Weights of a small GPT-style language model, trained from scratch on English Wikipedia.
Architecture: LayerNorm before each block, biases.
Training: 129M tokens, 3608 steps.
Each number is 500 + 50 x the weight over its row's rms, rounded and kept within 0 to 999. Layers, rows and columns count from 0. Numbers have three digits each. The size before them is the row's rms in percent of the matrix's.

# q: layer 5 attention query, 128x96, rms 0.127, rows 7-12,39-43,71-75,102-107, columns 0-95
# k: layer 5 attention key, 32x96, rms 0.102, rows 6-11, columns 0-95
q102 130:512498632513533518411505469475544472502573567466458454419483454543511493605497538539505501451452461558519506484492504526508646576478426442408552488388568530465494494573470514492554418493506520453503506490607482494551490522537447424519414448491418500544511439497534467420560581466483478550
k6 097:509530488592493467492454443503559512414441509495510480463465392473475527541482545508498404560541502552526495563589554464519505442536559455505445353515545591515489433517493438527458453445487458507488521475530531498577598507459436520399515596567488535605522372520486531470518502522447530429
q7 095:468502409515527495538505546556389560533525475432578538484528480525497471500525528479499528516449426495487381522418627600550467475512478474481496586536523418496433466508517467513509620559493490503492620449466450502412468479438558514503421466521592490509462477507432514512428464608558539525
q39 123:438518415508462459517543478494435580494534481455520525544580468487480455569446486467477551494429471551514425509481455545517577441373524570529499446636490504489543519542503549420518509484573428483445529544460535489432431413458458581519389480538563532466498437473506532449455478527548457620
q71 157:476555441544448462515534514473478615492516480479568506533445557389489422493490516399600494457475429518528473525495474517505472479501453489528503472617575456455497481549504501497468567500576510451452537510448546558514466508430572526531461502569658476456522504371474525496375421501495466547
q103 113:457533422488444451580522513445510530519508525415535432491507484391575487495416489462463550501495477553507540483510461600522535457464434596532503423545429533483581562612529509506436534490525488521559397515452535634468478461523508576524538456549633457456512526448455484499465499580516489542
k7 134:524450575529490525442665403546502501440473567491473426500517539470519539528526517557526549493437543511614497407498524606453443528469526398480393494508554473529503462530449491511560412478471487485441445615546488463513572492522463548473527542404510535478488429530560502487514546519445506430
q8 057:489500436415568461566454484454454588502487428488553500474526529559534465486450448508539491522572533458426480445404445510504614468519428583486553511502405506441465482470541499429481536615491492562604586387483493551443461486481543450501489630484504536488466502521466606508552501528489522506
q40 096:484513502479558525524480436504529459459454456534430557505528555578486521485546448536561572495425448540472557474479573531481433431489497465521542544360581480518473495485540528483509463540497630422597457418538456475546440523471567432496595574461436510515442507473416502474506519614488550584
q72 075:525508469553479460509485516523469470521452512487510536519461440501534460553443512474515493509479459445454515475541466481492522447471331483489494484490602484513458445590495570505490505524476492624425432482522634581572485509404617480524483613552460497533446550488401551518424503546583500438
q104 105:414534579531577471434518537424497549558545411428543499500502445587504514474477544513393541520568574518487424499489532482496487532393617556613447515522537485457514502556553514522539475532577496472448480482487488505490463444474515430476548412444511499459510466479486567468406527630520585479
k8 078:491477549383470502538483465456527510412432486487507521523517517501525542555468443440496499423422451584569567449573484510493526485566440561416437580494501487552527470493498546462529478564547594392567462524519575510517493524418584446561488624540526539368467506432518481487478551534547509513
q9 082:498494569505557514522506458464542386465491473563395482486491489525426481478598574590503527496520616413481592475489531434535437587489516478449576488376430488505497572501527483532496462537450510512511506431531489438487491501558442506560536519403399514513475501553425534465593517418448530500
q41 120:435487612462529552459496490529491448532446484514432500475424421520539556490485549607429445477611562490448621550465517527508508580520478499480539438446531532452531529591459499478558476574451471473501540403567450513500481488578516443552455458493400499420545459573449530446576518504520501427
q73 104:485466588511607510511516514490558396438454497555445558483504448573495557497550491611464502466511550466466573462572503494512551510422483499530493472411466543489552537557467492462487477517462514524496540488610549466515527515547375552512540516476374461437522454574511468497595599436425564444
q105 110:467459507579504520525404481433541466548472450549559531524430372546460463405474587509488439528512575456435637530498500499561535583564542563465507408473454490558545505582538521456444559509466451513497522459522562452554481492470469564561490581534384565568461514502440500509503479509519478481
k9 103:497550457550511489540406552415457532527527466497534565480537516431483499499514522435477543450467518465455479599441463420534571473515429561537549523495427502512478528469511621445428539560567569487457560435465553524514428510427454408513472362537608470543529559416541505494461530466499505568
q10 096:503529441511430491523444556492446573510474435423518514539451526528536472463419534498502553510465520426392486506422471504542470448501477514537573555585498485447548538574530525530470529660520483492380549321461534540434446546498535524523488503555538511543483499459402574489470515518524467531
q42 105:493527420620550444514487539495484560613501499443510623541437687486505499484484507500503525494453479452480496487542436459494494478515496500524487555567405546485471494601497532504458546563556508499477570402471408473512462592459475446494488487560606521584477492477439536513477506514465461565
q74 089:446487494476503500538473494524446488578524454474514519548564572496489484424482516494542473530445475512476385483421452404483522488467533518571526551552494548545495514523582500494568584535518496475428544458430401562527505529500492449556444419516519501704483503419477493470426482491563538629
q106 127:517514407542466528517530479505535565460510412486553547501530546463473542447465462499532545523545466478439367519538579485568463383487530424511500579545445344491484525483551489589426496583561486452478526388509528500524459521468574529428569515537577504477528521477418549550491508560473549509
k10 086:469487502475525488588525462458465533420481632492504519591542455506601543565550458471536465512458513513549464384500446574445463522423438531391541538516535539502538490498487501532469439484451468603394549486451457509536588509501480378475544479423570494549511451485543473519520543613499495476
q11 069:531539401520503465618517553446459548496488626496548488503556425376539487529477493433572520433407451540502447563452601573583454463492536501497554510479451517506499523444470501563461550542521481480470544469466522422533436470409485527474423385496570520519492581423480480497466492538521523541
q43 106:459535646496452522644520413503455417552457410506462522456590538446472543499482568473514517454569523567519536422520496513500552535510546455469417468479524456507498475510523534602559492435419426469523430497605436511573537445493550444493495539522451532462471512549490483508561462568476528574
q75 086:449495536590497470613571526433458604579542416525580590460533564464545493618485498424471488463450508537564422494475518485458635465553536481532474443491451479475531485516439495532532542460550429448509470563451512446562469490442512498534392476514569543452483519438479469503497536585513519548
q107 114:465480566477559463473494456496469428480436535501584464510502410569548534499523422456492578478464439517538478497414476542564586592564461507433421611538497560467478539510492492587526388453553493550482485549443525538507553467559460585507459518426523434523547402447607517466445508449505469507
k11 090:467596470475528493437459459520549446452467410526426479483506523460455520482556567529467613527470542472448512405593557507537401528422470453513495421496481471541477391575498451469525492535434579408541499491558481510485527483506478487556485469385446452598434560521466507492572540562454574496
q12 077:475427505453558555465553507518531458424476433555442513450489496474462565474547455616416446540459535503509584466498490499485512548483526468506503543396519548540505491477484488512527444444446522543513467513579459499689514531536403548569497574531345512517509466598530464579514534497494496498